Each number is 500 + 25 x the weight over the matrix's rms, rounded and kept within 0 to 999. Layers, rows and columns count from 0. Numbers have three digits each.

# layer 3 MLP down (transposed), 384x96, rms 0.0641, rows 362-383, columns 48-95
492505519508494496492500500506488504517498496532518507501505483504523488532496495508524485508484513507515499504502511518509503498476514477498508
501503502500503496498498502501504501501497499499503498501501502498494501499502502500497503502500500502499501502501498501500503498503500500499503
499512522501495485476545481533524488497460487465466497517489529478492484447479503474512474480523535477481541472513459493496526497485537497510505
497480550514484467505511507482481507519473498494510509503500503471543507525542484483493477500473542502501493502500507483490505524493520505502484
524511499481504472515501472568507530475476473452520513495526499501536521522501573481559497507520520530475466503529411479498489454487548491499459
501498502501498500502500500499501499500502498503502502500500501500503498498500501502500498501501501498502502498500500499499501501504496502499498
526503528556441491545506525512507483505493512476455535533561503480530439514506526526466508496453478540504484495479555512441553495534529447541524
462496471516525480480493472515484516421464459517510472471488501500461493503537493473512510479510508503506479498505459497521506561475504529506545
500500501501500499498502499501499502501499501496499499500498500500495501500500502502499501499500498501497499502500498499500498498500501499500501
507500553526513471488517499494409526504476469519458506545520510456429571521502462541462486471505532523469481494565538506448497501472555546529512
505499555465487471479464504534447537506476528479510488531475465473454478510541505504563559522506502513472503475501438505492463467474508536494544
474475524543526494546503492484505460441499529531544457527511550471515568492516486527452493501513523451512509517560543445518496525498542509525500
507488413545486522521504479480534449501505479509502528497513516494520515447466481528529479552422502501490506466465461485533535520496476536498521
498500496501498504499502497500500505502502500494499496502497499500493503499500503500494497499498500500499499504501499500497498500498498504499498
483551568476517458572483490527511475439508487476513484551467523523507447465505497496532503552531484491503504527513480491523494514514529458526501
490501506490483521507493463520500483475520507487512499510509525528607415527508546477546503575492516581524480533403469505481529540527516463487477
492473510504527493511521498500490490472506493482508507499456498500504496497486510495488534513503513519468525487521497481509533479487548469526522
499497500498497500499502501500497499501501500499495498501498503500499503497499502499500500500498503498496501499503499499499498498500498500498497
475499509498488492483500486507503508507493508500497496488508464510495510498503506517496478503510517486515484505475495518501496500485481512510488
484561525443484482500490462541508528540485508512470453489555434538523468511473501482470500495511515517476589562539532472477525519487526509440520
542542498477477527509515469527517509522500500464490509482471462534533470514500496489440453503512529511490525484495492501506526511499481525496489
542423535511501491532451481479543478450532534517517524496510479503606499409500489459586492492478541541517466508438473466512508473465475486513561
# layer 3 MLP up, 384x96, rms 0.116, rows 363-383, columns 48-95
501499493497495497498498499497496499499499497501499500500498496501497498499497500498499498497497496497498497499498499502497496496496479500497497
523510507519479523534513472519508516494497463509503479509497475507472497495466500486510511506536456512476493498508504530477461476482537507469504
503511469493531521509474483515496485476521501485497506513475475527459485488469514507511537487492463494504508501510491532505488480505507525530501
535504437505473491515514465559548564453473489420533515503474480552512507505458602464525522531495515547484505488503530522531506470473525477447525
497496503502499501499500500500500500501500503499500499502501501502497501499500500500501500500503501501499500504502501499501496501499500499502503
522481536528455532559506483505537481474509460473468560542539502468561501500544556500532509560498473489461450550474538504498515485534463497515475
467477461485530523499492463499499512397515433525542464506510466567451525486536509438502505522489448480519466539474501521497509521546549486507538
503503499498503499502500501501500500499501498502500504500501500500505500503500498500500500500500498501502500496500501502501501498500501500498500
534506496505455459498500530517515574479515468434455508490490523549494494505515524497503498486494517529480504558477487575523577547550505436517469
433476519504497470499479486488502517493546461494525481547535499505461519520510485498570556544494461487504464486488485456480486515499528501466521
515440447542438494502490503435528501477506473433522488535495526472521500499535537536543499521501480540555470532472457476513545491521488498449563
490470489501466537493500487476500478444492492509473514508566519540509504468602534541573539457505445528468504536488432506560523526559442445477503
505507501497503493499498500501499494498500493503503503500501498501503496503503497499501503498500490501503499491500501498502494498499492493494503
489470470479527476536421488507496506440490526452501503574521585610495485524528533481522506535469444504493480524464478486511547545498529454462557
503468479501490506483454477537512516453525498455515560517525491528504483506502557442543451565489435528553480535440480522480529566586526500473500
500531500499472498488496483496522513517486500504498498510518493502495494491514490502509473494491495484520481498491494515494486507504480523494493
499504503503500499502502499501503503498500501503500505499501499501502502505503500501501501500503499500504499502497499503500502504500496502502500
535507488490521506517488507505487501488509485504502510512497538493502493499506492481494504504484483511494510492502506479487489492508499483483499
456464468454473543529524444536453538529532540484508505502552481580445480485501542510522491506525482518566546508476491497500537565490534468426553
505499518523509536531497402526542505503534452483479487492492475573519470517469539479480477512510517539462496477505498549472508498545503491484497
507503413513520464512472451484542545474554554440461543491519506468466523483493546516540457500529455523554501504479459554528459510538537452489574